Weights of a small GPT-style language model, trained from scratch on English Wikipedia.
Training: a variant of SOAP for these matrices, 148M tokens, 2485 steps.
Each number is 128 + 32 x the weight over its row's rms, rounded and kept within 0 to 255. Layers, rows and columns count from 0. The size above them is the row's rms in percent of the matrix's.

# layer 5 attention output (transposed), 96x96, rms 0.218, rows 44-60, columns 0-95
size [ 95  86  97  94  97  96  95  95  93  93  94  89  95  94  85  94  93]
[[110  52 111 122 177 195  92 171 121 134  78 111 163 151  93 131  93 122 126 154 152  95  98 110 119 160 148  54 151 175  37 130 120 142 131 153 172  99 136 139 134  96 163  93 101 166 144 143 132 168 133 197  82 172  85 107  94 137 118  99  98 146 156  68  87 141 125 118 130  98 126 164 179 139 110 122 120 136 107  83 108 120 117 107 168 111 144 181 140 152 102 129 144 154 132 195]
 [ 56 126  90 175 146 103 187 170 150 154  92 139 172  67 153 118 116 149 149 120  69 173 138  51  94 137  71 125 145 129 120 131 123 139 153 204 105 118 154 152 108  99 143 156 120  73 107  99 133 110 215 103 172 128 151 169 120 137 145 114  74  98 123  83 110  93 114  72 158 168 120  92 138  98 117  79 168 123 130  82 146 141 136 141  90 128 154 108 131 138 163 109 153 113 101 129]
 [157  94 100  90 140 125 156 156 191 177 112 127 104 100 140 116 149  95 177 117 125 112  99 119 113 125 177  94 151 136 118 133 122 105 115 115 179 101 131  91 143 171 156 150 210 147 152 108  86 123 125 132 133 113 147 176 105 132 106 103  65  62  72 118 140 117 156 197 131 161 128  78 163 156 115  97 158  88 135 133 162 119 172 112 110 134 127 228 141 105  97 110 119 161 205  97]
 [112 162 130 135 196 164 108 142  76 158 109  94 116 114 158  94 157 125  79 146  91 149  67 101 100 121  70 188 152 140 131  82 109 161 116  83 107 115 101 145  86 113 127  91 146 113 165 149 137 147  60  95  85  99 197 129  68 120 127 131 132 146 125 136 125 110 108 112 152  86 112  47 156 153 145 100 161 163 126 128 113 194 153 208 108 167  97 140 109 129 126 102 139 114 145 178]
 [ 57  81 169 141 168 135 112 142  89 106 142  90  89 109 123 131 164 128 161 113  67 151  75 131 164  84 159  90 137 111 117 127  91 106  80  89 141 152 128  47 115 102 139 120  93 131 126 105 121 113 118 139 121 152 128 145 175 153 132  47 130 119  89 188  92 189 180  84 124  82 124 134 125 142 101 102  97 114 182 182 164 166 116 121 116 100 163  97 119 174 168 167 140 140 168 118]
 [107  83 147  95 154 113 209 123 149 143 118 132  85 105 111 123 137 119 122 116 192 176 134 141 116 189 110 158  89 126  98  94 130 168 130 117 120 186 149  84 113 129 198 198 158  69 122 149 136 119  92 164 124  69 119  86 127 157  94  95  91 190 160 112  75 144 112 116 146 140  97 173 115 174 173 153  97 152  86 124 102 104 106 108 151 118 152 116 120 101 147 159 174 168 116  74]
 [ 94 132 168 117 123 108 144 150 153 119 164 110 202 139 114 174 109 159 121 127 138 107  92 152 106 125 170 115  93 177 168 117  95 146  72 133  91 126 111 115 158  97 124  99 125 138 182 157 194 140 116 134 144 125 124  71 107 143 164 123 181 147 125  82  41 124  57 119  58 140  78 133 134 182 150 120 151 114 150 174 119 108 191 138  76 103 194 104 118 147 102 117 112 149 113  86]
 [ 71 107 169 135 144 109 127 107 123  95  98 166 145 111 120 152 141 155 108 112  90 177 103 202 157 170 137 150  83  83  90 119 103  96  74 117 120 113  91 187 166 175 142 175  80 157  70 101 128 143 102 156 127  75 167 162  88  89 125 131  73  91 105 119 114 127 141  86 141 145 101 141  89 158 112 111 167 151 143 114 144 146 186 133 115 147 157  90 166 109  58  78  88 101  90 129]
 [113 178 139 107 113 165 108 160  67 166 110 113 161 122 138 107 111 114 117 110 127 160 135 133 129  93 138 118  61 133 173 122 178 175 107 137 169  86 186  87 122  86 177 137 117 159 123 140 130  34 126 154 106 159  77 204 144 136 103 202 116 109  74 147 170 142 165 144 126 112  87  82 134 156 133 186 154 140 127 148 130 151 104 104  73 116  86 118 111 121  77 112 170 123 121 102]
 [118 116 108 163 115 162  95 110  99  81 142 172 114 167 123 134 107 128 129 119 179  75 134  73 133  49 112 132  81 143 133 123 158 181  96 140 174 119  65 152  89 170 121 110  74  89 103  50 115 141 126 141 165  93 129 143 144 174 220 103 145 139  94 158 145  93 123  92 165 108 114 130 105 131 138 127 164 100  64 145  95 136  93 109 131 178 167 106 161 140  99 148 158 176 145 117]
 [109  91 100 133 114 106 165 224 163 128 157 115 200 109 118 118 110 132 158 149 139 159 134 174  91  82  58 111 126 144 156 166 148 139  61 174  63 144  99 153 167 165 130 134 158 119 100 109  82 101 105 188 118 174 176 116 171  67 155 119 138 108 146 188  90 133 126 150 138  68 182 145 128 147 129 175 134 158 124 128 106 130 122 113  83 115 108 112  96 150 114 128 139 110 167 148]
 [126 176  85 139 126 167 113 172 120 132 109 135 127 178 139 124 133 148  92  87 145 131 136 162  95 150 163 113 109 112 138 170 144 134 210 168 135 151  97  65 140 140 152 129 119 216 156 117  50  50 140  69 113  90 118  92 102 140 150 134 144 162 165 153  68 141 138  90 135 147 142 178  94 156 132 118 148 105 197 100 105 143 153 106 122 158 108 107 141  91 120  94 106 135 189 168]
 [ 96 179 166 156 187 168 128 118 133 104 126 146  93 116 183 132 124 122 163 140 178 144 180 174 130 188 142 165 110 169 110 156 105 146 149 124 115 123 119 122 146  91 107 119  61 106 172 133 134 129 132 142 113 104 167 114 110 118 183 133 122 131  95 207  36 138 130  89 106 197 155 122 164 133 118 159  58 112 155 108 115 178 102 137 144 115 113 127 145 178 119 113 148  47 153 102]
 [129 110 130 115 191 140 148 153  43 111 157  54 138 138 142 150  96 140 144 179 152 112 184 145 102 144 144 167  77 102 132 108 113  84 104 120 130 154  91 110 138 156 127 132 104 139 110 150 154 115 118 105 134 159  97 161 196 106  98  81 197 143 161 121 153 144 107  94 166 201 142 113 104 121 134 128 211  76  93 192 132 138 156 111  92 102  89 182 155 170 155 108 136 134 138 110]
 [130 129 129 150 141 154 118 116  89 176 121 188 140 138 158 129 132 119 149  99 101 167 183  98 108 105 152 219 143  95 148 155 149  98 105 123 153 115  97 138  81 141 194 167 113 118 188 122 185 141 102 126 121 164  99 110 119 118 112  95 173  56 159 124 110 108 129 166 149 128  89 158  79 147  93 139 145 108 138  50 122 167 117  88 155  78 166 148  90 147 101 121  46 146  76 133]
 [ 94  80  99 137 142 139 177 146 127 145 135  89 141 143 123 101 115  88 121 147 135 115 104 128 148 193 155 160 112 192  93 150 132 112 198  97 155 153 152 123 150 185 137 108 117 174  98 171 177 108  76 123 208 217 127 114 153 112 138 122 154 144  59 170 162 104 136 151  79 123  92 161  87 120 136 156 133 127 119 107 145 146 149 136 135 226  91 114 132  92 100  99 125 122 136 163]
 [ 81  96 212 126  89 154 148 125  75 137 109 115 158 125 162  82 140 141  86 119 133  89 130  99 136 160 159 142 161  98 120 119 153 166 119 101 123 176 184 138 146 121 142 125 190 121 114  76 135 143 152 132 170  94 139 144 110 184 148 166 114 166 143 121 104  75 151 178 139  94 185 145  99 201  84 101 177  91 136 108 107 164 146 109 140  51 138 139 135  91 109 123 123  60 162 161]]
# layer 5 attention value, 96x96, rms 0.237, rows 45-60, columns 0-95
size [ 88 103  98 101  92 101  98  90  93  99  92  95  97  92  92  96]
[[ 96 146 131 134 149 163  60 121 119  91  94 122  97 118 126 104 120 124 119 137 109 134 133 162 177 200 145 154 161 122  99 126 151 145 104  93 143 136 163 167 145 167 177 110 119 111 102 143 161  80 111 170 102 137 150 114  92 137 202  99 157 138 152 134  98 143 182 128 148 141 148 149 245  79 161 105 121 141 126 187 176  68 180 101 145 103 130 130 128 196 135 126  74 106  94 120]
 [154 115 131 115 121 178 162 148  86 104 195 117  98 104 123 199 128  61 161 155 105 127 105 108 131 122 157  93 108  84 172  97 146 111 135 190 136 158 187  92 185 129  74 143 133 160 136 131  89 142 112 158 133 115 148 104 139 160 124 140 208 125  95 147  63 123 150 132 107 124 125 165 196 118  73 182 119 151 130 138 146  86 163 136 157 126 124  94  89 150 130 139 115  99 116  43]
 [116 122 120 149 118 120 129 103 110 143 141 145 138 147 104 101 212 132 109 146  92  98  65 109 129 101 147 144 191 121 123 126 126 160 171 121 171 123 113 123 174  61 111 101 130  69 105 135 113 152 145 123 175 158  88 124 137 172 175 131  88 178 108 182 167 173 163 129 188 158 101  83 157  74 128 121 146 145 154 100  96  66  79 149 167  54 138 117 156 114 126 130  92 144  63 105]
 [ 73 118 107 138  91 139 168 137 128 139 130 141 111 134 125  97 115 148 100 137 110 135 119 106 114 128 116 176  42 153 120  66  94  75 163 150  80 106 137 152 209 122 123 142  82 124 112 120  82  88 102  91 110  70 149 121 116 179 119 177 134 137 155 141  92 113 116 202  77 135 179  74 109 137 117 125 115  90 156 132  99 114 120 119 158 148  99 149 116 198  79 155  57 182 140 125]
 [144 138 172 170 158 127 145 136 148 155 139  79 163 165 182 129 174 116 102 128 188 102 157 119 128  83 168 175 155 100  75 125 104 104  94  81 113 151 101 137 149 160 119  80 179  89 143  51 120 141  61 147  75 124  95 140 122 116 114 121 128  92  97 112 149 137  90 125  87 134 183  78 178 126  79 119 107  89 116 153  95 135 139 128 141 104 142 162  51 115 125 130 139  52 101 150]
 [ 84 155 143 120  76 152 155 125 136 137  70 147 130  99 117 134  73 174 114 103 102 126 164  79 179 134 178  89 116  79 144 137 156  87 128 138 164 137  76 117  93 134 173 150 101 115  92  94 114 128 151  73 136 109 116  84 137 137  59 102 101 130 147  98 133 190 136  54  96 191 135  62 130 106  99 107 133 139 155  97  64 190 109 123 104  86 141  98 124  90 144 149 123  87 106 108]
 [106 118 113  96 150  69 159 231 166 131  89 131 142 137 104 177  55 166  81 129 153 104 132 109 165 154 160 146 143 124 171 127 106 151 146 131 109 133 126 128 146 107 116  94 115  90  84 186 150 121 115 133 160 136  77 103 130  87 149  98 154 176 179 104  83 176 105 179  72 136 145  89 155 123 159 174  82  95 106 101 137 102 101 113 109 137 156 198 114  78 151 156 146 111 121 107]
 [131  17  62 115 110 125 170 112 132 123 135  52  70 121  92 196 193 153 178  57  93 165 130 135 115 132 110 128 146 149 135  97 130 164 133 129 125 121 126 149 119 122  90 120 148 124 147 142  88 110 143 160 145 133 178 128 130 133 105  78  75 127 163 137 140 112 183  76 117 130 121 146 123 136 114 108  95 169 128 174 120 149 172 110 128 125 109 172  96  87  88 191 128 175  92 125]
 [141 118  91 122 153 138 115  78 156 148  98 127 187 129 131 122 175 139 124 111  87 110 162  89 109 139 107 148 130 143 134  96 154 109  53 108  54 105 128 112  99  91 135  95 140 136 113 154 133  75 173 159  72 134  85 179 151 142 132 156  86 138 102 148  68 134  71  64 163 121  66  53 113  60 172 124 132 118 100 133 186  88 131 135 103 161 117 113 159 136 146 142 147 104 178 108]
 [173  93 155 143 148 152 169  99 180 122 144  90 144 108 135 165  87 150 141  92  99 198 138 126 156 153 116 148 117 106 102 119 159  99 178 142  61  96 109 125 127 114 178 214 164  57 123 100 186 162  96 116 145 173 196 136 137 108 165 150 109 160  90 101 113 141 111 144 121 144 139 159 105  23 113 101  63 122 117 157 134 118 120 126  96 107 109 119 154 128 144 133 157 134 112 155]
 [153 130  93 107 158 123 143  72 119 183 175 125 166 104 131 162 141 211 122 148 115 177 139 123 152 165 115 126 114  66 111 117 113 151 142 100 144 146  59 132 144 148 133 113 102 109 174 129 107 139  97 153 123 126 118 154 141  79  75 133 169 143 165 140 124  81 149 145  75 140  78 141 164 154 182 182 189 110 104  69  92 144 139 162 114 118 146  98 209 135  45 125 143 157 114 120]
 [117 137 122 146  94 150  96 124 143 234  85  60  92 173 146 105 152 153  99  78 121 125 104  90 132 135 109 169 125 113 146 152 100 135 121 111 147 178 113 105 180 107 170 180  63 135 148 104 134 131  58 163  90 140 167  83 134 118  89 133 102 140 138  76 135  93 103 176 118 124  85 121 121 137 158 139 199 151 141 102 171  89  94 107 138 106 130 179 120  59 152 158 140 106 118 134]
 [150  82  95 132 156  91 123 115 128 156 136 128 116  87 152 107 112 190 108 130 145 142 108 169 129 110 178  88  85 214 149 120  99 100 161 138 157 107 134  63 109 104 110 131 106  94  79 116 178  95  98 161  94 174 140  97  64 114 103 177 157 113  56 167  96 107 151  69 108 105 122  96 125 149 122 145 107 127 144 105  87 163 162 134 155  67 152 111  90  81 126 115  99 173 164 168]
 [139  75 121  88 113  78 100 197 193 166  99 127 126 137 179 125 138 160 172 135 149  69 128 239 138 149 164 142 199 150 180 125 102 125 141 151  83 122 134 142 165 153  85 162 153 175 130 131 113 150 156 121 147 151 125 109 165 182 108  94 112 129 127 105 120 149 133  72  46 116  79  90 149 117 135 117 140 142 150 117 140 132 164 124 109 107  99 124 160 170 105 113 117 125 170 161]
 [126 145 107 107 119 151 130 122 137 169 143 128  96 152 140 126  87 122 128  99 151 114 162 167  83 166  94 123 120 136 118 168 130 161 149 154 134 161 165 130  70 125  99 138 167  94 138 162 145 182 106 148 141  66 118 169 113 151 172 130 128 174  83 189 118  90 144 119  89 175 133 102  64 143  74 196 199 128  60 139  82 180 186 120 174  90 161 120 135  93 140 190 147 140 133 138]
 [132 150 175 113 138  71 186 130 156 107 143 129  97 200 123 124 151 114  72 110 111 190 101 140 121 102 187 121  83  87 113 158 132 133 110 127 125  94  85 129  91 103  90 135  99  82 123 182 152 152 185  84 151  95 156 129 141 119 134 118 159  68 142 129 160 110 130  97 129  91  90 108 180 110 165 140 135 129 126 115 156 120 217 113 120  91 125 179  96 198  87 124 128 105 156  65]]